Weights of a small transformer language model: 5639 steps.
Each number is 128 + 32 x the weight over its row's rms, rounded and kept within 0 to 255. Layers, rows and columns count from 0. Numbers have three digits each. The size before them is the row's rms in percent of the matrix's.

# gate: layer 4 MLP gate, 1472x448, rms 0.104, rows 1144-1183, columns 0-111
# up: layer 4 MLP up, 1472x448, rms 0.108, rows 1144-1183, columns 0-111
# down: layer 4 MLP down (transposed), 1472x448, rms 0.0305, rows 1144-1183, columns 0-111
gate1144 103:100139112090100118157115214119118116169100153121101157098125194049155114109072100134101117158166107067155169060101055149117155117153139151132113174147110088136150120113111133137120140152117150164094126123111175146200146097157085151153163087150157108128083150097143140081171090136135169125154102155143142128157124134205144102162199147141
up1144 103:071169111137073161096143129169071165130159141140097174147131106085153133072080150115093143146170136101123141094114066118145094193086119140141076130137122154142141126124086172115168216139070123150080118160103172113145143139153087081142134182065106107143096109069148186122135163079113054113154126103125095134123154152107112075136181131153
down1144 105:136150161085123051195149101069161147106150139148151116089105178161136122129131136155115146146091045121174127195157110137153124132160133136102148150087131146136108153082198122208118163125127107161136124100159100085101171066078158188171179115136210135093127178145080147107126087160089129145105130129153108144120120120135122117152185118158
gate1145 097:182105115093136128113101132108135151169118099129132133021125157132174133134087129098114147115080124180160136121135124128150114158131167152119140100126165156174173173104160123167089124133129133145120122029074146162085118082079106174181179172130156150144073047159163125149160155132142126121129126095144092141198151128125157097159124147165
up1145 095:133118160061139141079088142101115148128147073138154097094138172138125156112058161176109082110128098094170092148121110174094109145175140191147117158092097147140135117080118120125072153085133095094117100089066136161148100099084106189166186108146157091110104109153113106107108124069148133065110155123146109116157136139096148171089113136134
down1145 096:120126090201163107173160121134127170126113161148108176141138117114125089089144179141115178160133206117082127125194146127120132156125134068083106092120085129094138124133108131129146118102118132141171187135135123139132161175175138077085090180015103139116144134089149143115107184070121160104160059151127128151105126114148084066190141089114
gate1146 102:146175129144107141121126174187223112123100114177160135124145081091159116121023208065119141140158094144123110083170115136108123123144107116129102140106096161075071109149161126116096098149114104127136104142087194066079118088097106080131103138074144136117209191123130081154072071175121146206105087126133101116073112084125110155114123176188
up1146 097:084122147103134109150119120175081127133160086138112168089195173149098130146138150094125108179108066127103094087147113067069082118146097115057162128129108138104128113139108117175110116087120120085130149087073099121172081145129116109113161144112112092167106104129138148146123129108115092109125052093078063145108131114152144159138101085148
down1146 103:097076128153102208137090169164153140080141114132176140079141135173033113130116121122137111140117152151089057090103147167171141102113152157141106128124140117129148153165116155053095123115132079125104113142156104178181122134147167153110151107105134159131140194177092183086135198153075108081150146143167139145123102149113111098065152120142
gate1147 095:122090102092196148093121119128161181113105132124108109088090116150123189177128119118158084083098125126162068134151132124188124152120076078143078127108106189128169076103145108161144107097055094103144119094186168090118122101177184130133097126160115076087117137125137121121133176049147121156137160156141182133104167157066123149131120134117
up1147 100:071161160168126130067115129136165147065146155145160098156166127149102118062081113147145086155137113139157204122174127115163178079115095105137151089132125115155090130160139056182209088103107128138141113153170104149088104111097133139093098157147073113112159165125155129112138207155092097124096129140133128146097185071068093066146106128109
down1147 099:128130121079072124175129157094096109136149069112101192143157128122131086168193112087125155119116147132108132116064124177128104222155130112146151129146148116144116099164072196101084114148124177157114109087111142074114097143142095146107172103061151101129105091125111104113115132136155179108217142151127127125131109180146158149150167085150
gate1148 099:146171132180122178078061087152068189163155115140045119128067170166118160111144132194100122134155137162126142163128148111151122176173169122156177133165132112086149170101147094122135137125146116123067153095128152101126106100152122134169093132096090056157157095106121080179094098149105164139187133174134117152190134093119133096156126132111
up1148 103:109122206094138139140168080167123111084166063118140115142110086192140131131180138108140148067148120157149175157136072169164132100139074152094098123139152124132098153069123114092106051136109148124102121093140083143156121144154146136103185126081122149044197081090190145103157142148133122134130129078121074105120103087123079148155156152140
down1148 098:100088075134164156127112113122117172148152135148089146094108128116156137119134109137125190105110098100176098184183177113059106091163137075121153089053139171127158161169139121153119113111117167080159114156105149202114139118125124112128094110123144140210082082109129165137130160101063142114092150134129126123107201151128147131077124131110
gate1149 105:184167122098081090160101074176093152125087092087127132128106128171078191163139087163138113131124124093129103087092128118121100122121097158137131109104121113193086095147081108138146139113111152102146062116144105043099122189107173105186120204126127127145166152174025093159086157147202148161161106103091105147166116157145157135193149164097
up1149 105:095092107128153108153144159124086076127158137127123163131173200113066095120106123062112139106161141135139188161111144158176077165142111179132095117145119160141165155131121135110141108152069131064093127081170139050109157179141114119104132163139113126106134238112140123108136085131123176143192095145120192123133126157127140070096158144164
down1149 105:077115114116166147107145082137133139186101171134245107081056112146162103092112143169165163139113164073093108092153114092090157074125119113128135109123147121152130155101136184100103108135123102169122104110067115188123055089162093161108123141137138159124130093141150143128131103085108138180142108161187103077102116111136102167124190130146
gate1150 098:127119058191144139123147107144195107123141060130159061168165115176137124141151158098110123114112105111100155098117093152171161115084120106058130149141135164107114098133175125136093142120082143153090115155100082042039106118112105120199102092115141125127121155144130147145166113128087107154102061103114090128135136150160149179132153119134
up1150 100:139085176153152125116171121168133125097104128095155160162091125157128186154101123105144132052125104155094128125179074116140171102083122094135100168107181121166155131136150106077095090125164188148109116141103085160092155137125148142158114145057181132085125173108063128152091108095095102130127136163097109152111062151169145131212089171122
down1150 099:100170069076110128110124172152115108148120077161120120120119114130154047119160116129117150199113135118158106108082164125142110138135061123076165097197112170083107156084123124124180171124048105083154121124142149073112126103129090071131122122141130109153137102106172113126184180162174095112122111092138106088159172082093103160054166074118
gate1151 101:124105071081093147131148108104143101107145143173105133119142068146139147105128143127137163109156084182104152076117057167093111063106113184174142162133104091088100132126119133094163157122116142146175089122131135057139089161080136219098130085135080178183065085130155135128094178092199141152071133111142150101211111137117184122060136217099
up1151 091:058111136156105118111124137145086144087148042116122106143096176143135072125106162142105133176071179104130156167165161154112108146096144105169106068190171169141093155120140100140137123157104129118109078124111151145087134127118085136087115163176113121093132131136105169065104090124098117182105117176134092139194110158120116062097115133172
down1151 093:131104097099147136141161123094108094105126207167122146168110057152114123126114103105124165103168101129127109163048082152076165087136108197093152150119135108079154141172125135134132148104108116162184135066188105072166089145099217199165136046107181119162145132101178126149147168111175123122146152115144154128125081080130139171097132183092
gate1152 106:111151135147122104082149081167149162085087148031093148147182084149176156088142092152162121147148127112111097136144108106136111152144099103161127186173126134142170151166150168139173065089128176129153152158146169138162087068060136133201121121128152199117134083106157149151095150129179113164119173141112097136042089176180102135100068130098
up1152 111:191187146116115179157133196185176160116132108167111216101113127132175134144121137135207142148147152156084063145102149179150135134100165122130082128147132108147098138175114086100121126127103092044125153163170100081148108189143073140123151119103077109073198152127138040104102121088055139154129094129171130118192140104116077148143133099050
down1152 113:120053146164122085145135113108111129121150084153084136149084174117155108116083143133130124127090108104171156130102155144121118135127108090128056135057130121119099113128109155117128161128166120116165152111093110109155126176154131127158117081146170192083141138097085151163143059125160099086139142134162119139107123103064207124124116166144
gate1153 103:139196172083097167117154100126132136137136127157147150148178142139080114090075144108127156147060195134117086137094104147158105117148139163158045106175090132152112101106176120128102117141147126129110152108157166096136140123189124079096144141129124184137142150163091092140099069171041129156131182139168140171095124111207113114087122072133
up1153 101:102110111136143090129141081129123180126137142102168098171140123121098129114152080081124164090060085045120139088174136156103144053123102151087158144116073115141074165126163149117166172148142116111179085096174063131113165135115106147145152049106071144143170122154114085157150157179103080172076134126117091077079149198129146208088152112078
down1153 102:118105111139116160103135116165109144169141154220129119119144113122099150149126135135164181108136112135138085126131130146170151107154155140107105150206155153127186151134120128124152120126042141144077159133134147077156128145117132086128174148153147167157144129131180151111127095097179119089134101183160085188184122139082101104126091099147
gate1154 101:160118109106143142096106139181071138100143094140087138119144107161140157167155113124132114111097148067155109144176118054059122139125149109099092102117070123075131113105153174150143166152169127081118092082079084144148095132117169078147076171152175038089118115113078098114122153137097159117131127128149157128141108191089084088158147168143
up1154 096:145141150141153133067149185060221132145090191126171162125114125103129154069147140100164164202131122174179153078058097163096148132162112103125189129165187126137128157114108120135105176059105107127150133139130167135109101130083070183133145129214141156145143144179142149088154113132122100117169174136073107142126120104109203223100122058141
down1154 097:146112126144140114211077114157038159111157121136044146127160113172141125188124125150148131123136096078120110178186155086124119097129122117140048107146032125102119108156193138156134113150144127102169121154128121079158165111140155077081105113091091069080099124099088107178101169129098135129082121117184158119113125180140042052157136116113
gate1155 108:131137128105059160096118118118180152041125137147101100090116185106135103109167143158052168119104111163125158129092129103119070091105084143098156101142064120158185150104139115111132148126171141089097105111146077082116168072104070176122074098131128112114100155162129087059157167097155131091148108169099151172148124175083181146150134128131
up1155 108:043119174072157128143108164180095170123200136151121193185099107117195060142163142170120143165133169159142091135107110075144213136090156139112116126133126102106102127166123089106085136129148127142099122108149091140113100124183094176107110098154110137131090116075101148084183164129111119115102068171104142107140160144184098115142186131122
down1155 110:108100120153175115118158139192129096144059156092154141096112115172053124127132095132153144102115200109168107127179092154159163117169129185118154112191132082114147147133082136136193135110170163081142170156125115110149109090099164118117093100118106133116162083074095144203111091079136124121104143111154142119111084135168209185116113112196
gate1156 095:084200115179178112083172113088105152111133162083141144095084102051121116144134139094135123141126075165179141133107176093135171116166199105155134084123126122107099143149136119121189131138084142175106151095132138141134069137148182138155135131152142112093126142168152088135132136101160062135132158146172132142135140085165088177143144141067
up1156 096:088143101083117126142112124112178189120121118111105137102144109162101125102116072067154127105155171124157083138090174062181120119140131147108104151078102155143121117099154108137135064101193135112145138166117121093146149051139061161074141183117097120178149169110142101105105166149098099128164133167160074152166121172171129114129171075153
down1156 094:140151132167132095162168147095077102135059134142150091109149120081130118144085144143098122182102157119087096119154157174061178141105103070121163119134160159115130160128116207150109153136098154106095113097171129128142179196132205126148112119101155121099109038157122108111180106126150205147083137101113126115121105058096115190123138222108
gate1157 089:112135118107177178063113190180164153098197086153123176105084085123134142150141114147107136068111150072142121146134122087120161135085149154156119141165127104136155141151125099133066060139112169178148150074077113183151150130146154121140118133175147073137103103107147080148090150124174088148098113118126139115115094156125155148115172150096
up1157 095:128127115128077093165156132071129184151159148119101086157099151057081138094168083155125105156090170179163160151069089169126094094137150101157085159071147154108112174083122204080143211127091119139100111102155164125106121104111128133181143112129168059160152090112102111174122193107091088046170122109180117135148107156134143131147118139131
down1157 096:149103123107210146108147133143098116074134135129173156089150097203160111122111142043118164053132065107114117144143136093170156149151118092121181053146055145130092128215123113187114067098121134138120134227106123080160102113175162137092124209097091137116117181109148104092134108190110172135127171146055157147104167104126137108106154113096
gate1158 100:149185127130159105089211119146098158105097130126153137093168120183124135120081129103158133125087111131154117140157106113097108103132097164199103140117153118136068172084152172133131157080119071146132137056103135143050179087086141143153170078090122151108155138125091129105090114084184101131123126108195124134144109167093134135132131123224
up1158 096:076146094068116167136091044149073116171185124139140205120163163195124126128132145139143060124132150126158119135154087148154182120127134019175121059093143117128119087118115127135175115095096138117169134085116101143134160114151118142148101195112124069087115141145113113104124148088140103058094139121129113114129169078073141100116164105135
down1158 099:167115109139151161107112148192127174071095107095097140126089095075096133160073146128121142134125088126081180114122112139156129137138109165089092142168194117137143109123141167070180152172128151144117112151175153112145113152114106137144056085141121113146186102086158164143095184203099116172146064117129141144090063148147151123168078064134
gate1159 105:149107179124115125128066104122134134098101139134157131145188114090148173157138122130133176181076152108098148119149077187154032062055115136098143136104203138111126122162158128139129141104112144126108078091104097119096135144127114119131039075099154074154115148116086126206180127148135108123099170124134139125088117090124158117134162150194
up1159 107:111150159134125172107082162139088136141108098172144170165144138082144190141154088184153137157131102155126152125121125143149143140106077145081154169140139103090144052122128130110099097117071124120100119120149130181100057078099116137136085176100152132137155167054140108094180135166126127144083132139112169106154119159131108127110136101199
down1159 112:144130090105129122103108165167114144129095132102111124132120076115097097081107109145151124130161105151178101120136100071082135109150146107089195156152116141086175141101114125150127131146156164162122145079097182122107119133152100106176156114154106128151094106099119107092086127174106128085124114083087135196133148086133117219154139125073
gate1160 095:149067151071158099124118180132126134102119098153125136108073182119201090165160164122157145200200118075200105108120146109137174122142127130119118157078164107097110123129104108171106176139130189132109134103135097175114094069136120146155131119094113066143128111159141119152117103139180150129151108185113112095117079095095126164100144136072
up1160 097:105113163079132150146117184106076082161143105173142137130146157194154141089086147123160136161209156140131127146111147098155076105116200169093169177129145158098101122094163093121121138139125171122108134097125120096190029140112152166183055157149125184069170110144079139165115107167130086080147134103134173160125157118092160212134140141142
down1160 095:135137084129136133112186085156115159104171169124151110073177123069149118111162132171111125083032159110100125115128105179121183120165102061131138107170106160163148096158149193124121099127153155107174110164181089137073200143166090077060115151148181118184106141143150146110121236118069148168084131116157078105135098145141127129111127133135
gate1161 105:146112149149164164090073113123138148142104120157073185169136169134099108155117088126127120101105089154136108105167182121131048166130137090104102239170086072122032083109147124149103231171149127105115150124139171083138083172109070089123118117158093148155138150076082154159118096146062137113138126133164186096097179137042172130130140108092
up1161 092:072130138133114144165118078129105120155203155182152028131131112095180107145120119148104094181180150130109113112141046111084189116151122125161129108118115150109206119132092106120168118134106144113174097152148091121164195102101160143097184108097168147106124106167139155175187152087137127115126171176141121157138090122142169093140124115152
down1161 099:164117126116138152122148073174199105110132155151099215162071100145096174083073110077111136099095056158135130145146181128164074154174161158041127186138081098141075183123075151126123172158149074098072152194152182155111127189160134165121135136119122116136131139117117179065131052138145110136107148077118159121146186139157121145083116168106
gate1162 104:149072119124075094123109164121165085141117118116135134117148100116161125119164070129137204111093104037109137135131157065108145142124157118088106096181130167114107097156133068152130117125120126133135123116116130204065158155081152138137167155171115148161150086160151127158177134156126109162098114103102160157143178152163147092061146100124
up1162 112:119106160144143142041112126155118123159127101139145125109056178130138093139186056111077186119138159103170129134151118152100064105110140149094167194091128077126148186104077134178089131121154120062124088097131106180176094109165072116089099098078126082126151122171153153092105113182130103092120127128099117193118115170184175103120112115168
down1162 107:147126097106191101148125189165148136181102079087084158114087201166138118111090177144096109127120045165173114036118120107150119143108178080172099117154146151094130117116118085140184210123138166068145109129121129138093090121103113112050134149201110053180134167173145159166145112094071146162130121126114120036182107131136118124113078120149
gate1163 101:135143120078115138125134138140144153131112165115104119120121159107138093144093113108089122160106166163142100129083076146178124103102124161102148136116114119154130164120114151099045129102158104139117136183166130160101126066168145121141141134068146081118155121123119121125075090137143121190158119137156139125151117099165085145120159112141
up1163 099:123101098192161068123159103120110133208166109132112142113108094163179141169121069126142102093181146094126111183091158143108118189166107117153165103127196133114155139174134114124141133141067119151133121074122130147140128183151129108103093094110133158159136150133161103086156122083148090107070108094120085056162157156112183110135113106146
down1163 103:058116076138107140164103119095092119163098146131178172121159109136120091124089155089115154176078188123175128147116067091138141080076184136126131213159110158131132144140117106136063111187122151176164177180174081165109133083170134117080169104043144115127142078138128150204117131130130136149172108116115064153175166122174063141134221117132
gate1164 097:089183106176121136044070091136122112161080158168200156131112121125162162089141135099143089114134068095133096198095127096117133093150177105120097169080106129169091182112136140106156067135168172152078135093175138139107130139142176118163128153093127133114078107119155138138142078066139100134100175164122119122089167135142180162203118107091
up1164 098:105093136098170122070121148091107154085108143118132104111155151151043164131094120139029098079153146100117150124111123145109060114122096103165159114157139182140148148137146155154145119139133141113097096136147171148164126125107095141129105040115151126141147087210124168152139103135154098123073095142067177183120095088059127074166127130084
down1164 098:106116139141077114119133106150172136147131160078098114126068115188143135112130156136189162136096152160176086172159120090145158106125116103119087130106093079166132115123090100114130129102126122154156176081116104117173133161187173152113118196138147170104101101116167129143122072086138140095153152116178089105114174141178166169110097129155
gate1165 102:121113118084115133106136113133162064095121128118173164177132132171153098077054153079090110129076135072094162096135121113109152100176126106119120115105102103115081162118159094153128090137082109162121088132139140155173129133116057130144168125120085116135109142116141093103083114139181138130115121175084118131123123124168160109146165078171
up1165 115:160151108157171151109107130165109117162126139134155093124144054206130084049076177140097085161118112086141138123138213146132172127116125122152123058099088067114130125118190095106121096121095074162151085045139125097178136097125116109145121137072110161094132162150121144122110122121144077111193129164120044103149085061145115135122165169184
down1165 103:101155103128163142141120120105120152125109104101106122114113049080124147075126138101177067066107135145191162168183153136152113101016132124129137204118147144135169136200056125109092090131109148200181133081099093164152106167058073100168097102128104127111115154135097133117110132126106082145153107119110145132160185179173126101188123076116
gate1166 103:139163156103140104089101174157138139148156146120128083178166164121158121056138149110109120145083112077115138139126158131114172172113123074164134114089100105138163128124123110167121127063139165125135088099084097102157174131087124187154145100128119166178127108134172098057109154121157122131070138101129086177092151093132105070137109086124
up1166 101:134161125133154111128185174126072139105131128092128187164132130138117093135130132146113169160082116108101107149150092122116155216092094076127125080098122107166187144180093088132130102075065079173197091155138112098091151175090136154139093129154096147130095175091154091103078180138111142147064135117101113098044117127130123141117106145124
down1166 101:160091109135103125137134049112155090194078099124120117098147117111122124180146114104107108090165154098147125085086143128131135101161195157131113115182132124078136091124130161103124099137126122024118174102139152139153087140168154123089206077143140094125185124171122184152173114125100114130162157173063143096134113082168124079162139134139
gate1167 105:117077162114119138152116136132171094130117139141143033147134066091121112142151079161173184124072118149122100078141121170095141118088117149132101161155146116157131087128124166124134163063086101095152133156117123108142150081150111149128121111129099087100072135106107084122164153135128155107119122127176125152105134139132068183151081159109
up1167 099:117113087123133120141109093108134185130140118144144131122127140134136108091146146098085063134186141134130151134169102101118148121141138069124131104118122103100180159152178114133093195178195183170136097140115195166054119161099133081081104123085183145129181059172138156151062108125111123121171101097128073082166156103098154138102128164161
down1167 106:101122162170115153136154106104147091181108126195159112157089165119081099130116129165121221134099129127112120138134143168140126125133137173169125178123146106149116124090119158135164149050072155135153107206126188130113165140130120133111122133169115096172177096117075105148130100103166100066158116196128106135108159088115108095105084109104
gate1168 095:131136149115101152152083132117100165115084091059130187057096117094097091158124134142132162142119152107147128131171153149133164154088149150137156125137108129100123100126141151162191102115149132132116092082107096153110113123116166111099175102176137131138103136130171149158142079109111119118114110097122091098119143112070136105112119136149
up1168 100:114106102166149132114089118122104129112092136110167120133108136087104139073113111087142146134154116122131156146150141126106119128178155146170146040100113169116157173091159079108131089137192139159156124109085139130117138144174173148179067047112087137151125162130099085168131144122176070133068159151079106107119124155148109107094194105108
down1168 100:120179093083100137165137119090147121114155165103081136129143159144191126184113152175153093168138140112098086055126081130161149213107051097162137175176163119143088157137100135140142153141075093091127121122126150103105134060119128125076122138152136149093133082163158125099109154049127184119201127138172124137118080118084179155160087141165
gate1169 100:139121128136164096104159116119101120142079123167178093128106132124133133174115133138072087095131105065135127059128132164093114166113206100096163125124178117141068169145125136148122166129133063093163134131188139124115029156103087164151181087117138119116115098125114171118164115133114154094121167156082164104140134107054123118139167155159
up1169 102:132165113174101116132094146118109113098151149156139116175170136133112089122071098149157189161148150227080161178103105109134100110129133152196103146081114112111181023086119142115139126094106163146119130084109110176142130120136109067118102135119130090144175163108160156099152204072122135153155114136124036111182129185179154141120121117097
down1169 102:111076164116171123138140070097119113255073086136162122106121107150136110120113102111060138136146146069169097110151094116067135142171157091082167152130215067116142141143094118095111124169146123101090099151108150212115087145097107127116124070143123146120135137077090095126128117134124155125127138175130154156089138110038083107142100150189
gate1170 097:142098166185069064062066156117112115151170143140155115142129122095158155163132174082124145141129083111171146144137113097121132075156146153121110114111121152131152081133099128093171147114186076136095103165080119167170127069115149207120162143084106091175120157153148106162070103143110155115092101185116091106123147123154109061103131143173
up1170 099:117117133126139185134147111202119140139119129114171072128129182126138139126104030140137182164114108103130175149074156157173122182158134154134174096116127134068092184148129174073142135112136118142080136136122214085129188103083156173161130161172121116111109139090138122149118143119140113177189098106164154114173084146154152098148189105059
down1170 097:126124147132084056086106152077116121114138127113103142102093089125109132149170198131112080141145146162114087085154092120111165092118164202136064170123130170201160050127106071168174159166108112137192121107101087175151117159163127083102171079121123125139145109151134135090149112144103120132138146166097080124145149133149114138148051188176
gate1171 095:120116084146123106150099117173216122147077121095106172139115111114116110112149106113148100170149150132105142109097149151110130137186123155144137119123215091151115100083186139165087098118121179115112136162133147119100087121157102185130142162113101116162142083108059126058099074113112148093111141159144157139129073089181092164117094141137
up1171 092:114152113122160116078090125166140128165108127146132152115125113087174159124170114131137056159107107091184127174113155135154120106135154150111147130110177151161138125114111127132122139063118149149188138170137081050098141164211118135135201170112138105131139076174109154144153114134096137093143182108146159172098118109125170205111138167122
down1171 094:125053140135065157159141171134091119100135130101104146167149092168102079147135119126133185087148107166089161069128106129161133152135116133144145119137094081139135112153135116084137159196131155118088156105097135158128142067075133134143048107134068140139131139092193131149111156128166118146136134128127120111139190150144131089166115086160
gate1172 098:091167209109106145133129147092197163138167112121083138154054162150146114106132129137094102103095109082123165113145144139147140110119125094229151151138182177124173187042103158169091108115039134136180108123169095149127118145140089119083072107120147168162131115123147131110153121100126136084091135109178125142113150090136097160190156114133
up1172 094:149178106127113132177107057163094123144146156090204152125089164130124121046125152096161195151088185122129185110067118115081172135139177150146095129180157121136132103163165156068188114114131106133124157144075111143166156155127198107092178083126066088148105098125161128162132111113071167110168147099091154169095118160145119081141064166138
down1172 097:119065176136107118125136146144090123080112119156098151117099126150161183176153102104124165124156183111168155150128116096147141103142062093109118129131125120081080128130152153183074143172070157165136123128208132065084124115142106126135057088150158112122137152139131141080152209194183139109107143143147144138164182125133146156075151124145
gate1173 103:111134113143135096135177139151087199163109119173031151110134159110140132105115154137188148128146144079153120137162150123160133140138105130144190169105154189123117111173174104118117100170108085171168168056153150169134179110108123176141150114131142138120143078074169224147155146128165150155144142134105134125122150120171083105195153083132
up1173 098:155119075136152085152155146195115198118088155128132172078165143153150189158123138186146108149111153109125120129131120089144147106157096112148121130103146190080143128136184189127114133120099096142137149084131161133173110104166100204162094137187150124178146125133087189211176145088126133147149174094134112123142134143196079098133121102087
down1173 102:110102160100111149118124151088162099120086089114198118180175145134086136193152098123079122172154137144058123108130122136111085133151121111101104130158060111141113117128150130125145128103168162122108116166182135112128140166143113101113102145144123161084125182150111075109099072091126124113155100141173147168173172113109165135116090127141
gate1174 094:163145130096137098237094112106111201137102101134145137146137154137133138081166165151130103113115104130152105063087160142121176118131116143039113080123103175165158145121120149109123131133120106126210082103166097084114126137189133124129131065106181124104041109150107103137143151123149116110086166176162166134090124142120127201084117109102
up1174 098:139194151083113115165135119127141071134152140132117117139143117129122193121093096110127153081116103133146173128172128139122129141182128119096048125123065090101148145115135109118124179185105157063123128138089090179101111136117127124067107156177158091091111184146103145151145153142122145133145132207138137118120110124130103103194137095157
down1174 097:155081105129139169153112137111109169129106086133138159099113135164149050150191152095123152176186123151086087113094109145133177109065099145134186079125164171132139125170111154103116107075130141159175129146144115105167148125149144143162136117083108136147090058120167128137103077056174109138102102096140080121115120150115144156098128140104
gate1175 106:130112174110105177148116158100135148115161172119114070047127153187131109121117166160088148075132152121147123139107119149142112052110097144100102097173102122145074134100153114053104113152088078145182111173116120109123098109114080195144099078095128110179143132162116133134137149130105124163133142134131080110080202084141133134100130192156
up1175 112:127146110092161120103154047110043159151139109162116145135177154108095188130127164115127141092107203109090129106117095111134126190104159114089152098138128154134138123156106125122119091093094118155150142137116101046171143157098119151127106157074126105102124153094162139052172130108168118117126141053151104136106142075125103086094114129095
down1175 108:129128155136124123142122134109166085156155142148111114162171157157117147161097088141126052051156105122126149096163136128095133090154155148209111126199161157075072159145154228079049130154176095130079064109186089113147118103128072167202098145128155111138126137134104107104199107142076136082165112135114096083078155166160124167091168124191
gate1176 103:102104137122139140101124108152169138146119174150152136091129102147129100144129141159083141158050090164063167090133112163180129147147151138080112187078164107181097122092191113129186144121121167126124108079099124129174149149099135150143162077125139084134139088086190111091159197130105187156090113133137146117163131131129126108195119138166
up1176 101:151145104166122109115118147130159099164147151139097109119155103098142099101110160133159148116132143088130141097167151146090127141120090098145138176180108157114157101188103160093124146122151130178187145160097144149119142125142095112082128161143164128197116162080032138120107099022091112157130176107174159103106101130183168114136134141137
down1176 101:211121089114193146135106105095107145101095097105137134148115151062175125135116091138093141164100127105126135121065088069149121138094108088121148106157113107144170167139123155160104130177093089032083103112137152136104125151161075148132116118095106120088101096172141151124131128126147118099126099133085104128066150146077132089133158064137
gate1177 105:073026143086162137093133077138132101118088056116086077171122115137080132081103143112110096215138187088065106115147117148108161094151130097194136088108064107132143125172101155146140082108129131105120129130151133111113177034126093152133175097077161129176076133032164109148079141108131120104074177108140136091125128144127156129142176127161
up1177 101:058113136109131120147071124146145113143117108098131192104128141144184091112074105178127130136133111091050136157112098168147094110103116097081133142079081150142130188146182129144143108146179141163148114181061094133062112184142124126084116097116079148101108155104081093157133119113109119135129132099141104160125209066116087112156167167133
down1177 104:138051161059082104089101135130080100172145131121088114149155140163057175085108153092120146149134160142120088063165120066094119145124087158095141104141161102211134117111079127117112130100127178109113093120144154102154139127090111118156154171113111143121117115128176154149066119128126115134169156147140133053163079126154101077172150136111
gate1178 096:121136085101079149119099147120113140179098115107137112179100130131098139072136131155152120179074109145060146124130144128093136173120116151154110086115159124135128098165103071187123100161126123105177122014114063122156143117162138124127215069113091172115112149152154108099132068110068070193118126123152062104129156161115117112120115105132
up1178 093:126118143140196115073173113150100124144162083129144157043184160102143160155136139102147122107142139062162121164140139160199084126160083149146142136119107129071131146097126132112127201087111113111066118207138158136189140114075132195104070111100156112037166122108169103144140121170174123055155210163105131165116110184161091135105126177144
down1178 090:139165114096129156199069133105082138135078150107126149171086098139136079066164133137123115155104070154098161151111141078047148159135156139134118125077170117195138098128100121142124036145149157101204104027159088058121112136194117092135186125099058138182088106138132196105094145141070130200112080089183061119109127086077186089110116089090
gate1179 096:147104151115163043157147125205126130119130148077105168123122145158071110154168141090137137153147125159124151172187106103087124134129096110084120139159098130122187122050152168136157107099106160139136058154118108135136141175174147128146127108169038089128159187122096132133143113084191131103075101130108192117112138113110199128179084087116
up1179 100:153142121060118071064081124078106143129126131168101074142109146088148078121122118131097160115142140159179099173117199089109138100111139133128159122053141182130091173165112148131108145171098106169113131105167165104124189134113118132165107087095144159109091086183156083158155141165081149095167147178138144139198123128131141119120106128156
down1179 096:090158170179122130174143132161138119128112148045141143100131120174066146135119158087092108147117138135106166101207071119096137152160160153123125145155107073054170093112108146128110095124189170096172111126130109165101105150136136142083130144177077136128207160105081163139152124096140098161125128118061117072054131137112083106124072122147
gate1180 100:141129161145122100075187085123154096133080118155111099161111141191155181173111103158151111107124139099139115133152088112163114146095129164172110072067151067158159164166085133163134091126071151080136123117098132131094127073135075106195119170159149110117142155146106143079116054149115154132115089125131129131127133108154128129156098177173
up1180 091:076097106093094095134144146169158177123183181095147150101139078086145091098123229115056168191127110142082152094131121128104181125132157119133120161164092116083116158152150130067095203150123131133147059140132163156118147167140113156081136118146152170084211145144090139186122190118111148167123162155074088090167125103108141112152162129084
down1180 096:142111199159087115112156151085073126141096099136167089109171097199129165180133101100121101091118179086127106123193099145195111117121104180138084116109077077188128112116121137170125051118132110134162164118145090132130069048138110103189117153129179111147141135128119122080102084118107111151081146128183184138111147115118118134182118174168
gate1181 100:133123165160172155118182135114156149126161176152148144109112157137105107194130130177077127166179152130163110150132101136113150151161108159129140109138111168098224140139137175148129172150102091130131147183097127124157099136150170144089147133166095146143110106133077081117072136116179151138105158133141051141098096065187105153072130154088
up1181 098:151139147133134175071164136107151107062130125171132120080186157104112159159095145123140191137150163174095078166185122131102153083129129183129163075094054110121107128204213095107124182091129134154189094109145101111065126158093124145101094148142146134162158083116129100124091129119097070169125148164088117064061117131110130180084100171101
down1181 101:106121090106060099150116133157083138105122167163093144158143123111134106128119079151089137080049088125165189106112144128151085143116132074143105110161158077101098148088097137137104074137153133152126082135077144142098138113074133124155136147122141094138074154110143162138191147134162204168104141131154136120188156147104089096176116078177
gate1182 103:164147151157109147144071121121164112183141144161127130119057164105083089159173169075167056096144078151089145117140113113170109128091121122116143110145133108077138127115167176129169162112135107147138108098129155172097150160180136183134139097113126111162139116144061131163136133080142108124118175140083109110137171164132073130093129110132
up1182 102:103185109124107149120135113192113126151147121165155127111169130181134147093116174137137141086084169160050059158073086149124139149137145109102162129128117137127112115095149090130188160143145197103125131110062181151128088123142136147162149053115110108112109157072175092165098108147127173132170141198159123127115175169124118156120140065137
down1182 102:116136188142143098146119164122127141099119148114136192147122169128097114165149124097088079169172079103157162155147122115107098118152092142197094140144112163142100121137111178157113139089161101131105107117201143108098174166144190093118153167119123117164159092118110168117126074104137068139136125087121159111083110126151133138095118179112
gate1183 096:141141214111045075104175113113110120145071104139117113150142193206121092094110171148165132137163163154094145187158081155108148093120226115091167148124148094117154170106186171125135115102130090105128037115115132068146118129107122161166127143109153180151154139078133122150149118143133149131108118129126143146115122099167129158153103141161
up1183 102:078119187073080162146115093125192124131156137056137108087158093098104091113129151090157125157145035107039192075171153094118109063147103097181116224171100102075141113062095145106173159126118110169149091161164134126139120139147128129121181196145129125126135159144085162121123046101115116139137150154169192172190128124129138157101141150113
down1183 096:142140089199241116160164145128087133138110097119123176150158139088144170179124153153095137106167162103190123154077035183146103156143131203123119109188170127175090117200155123133107089144140118115108125130100115159083147113101123157121123125109140137118121140072187121118143176144113145114135146114153126109084133144151118111100111106171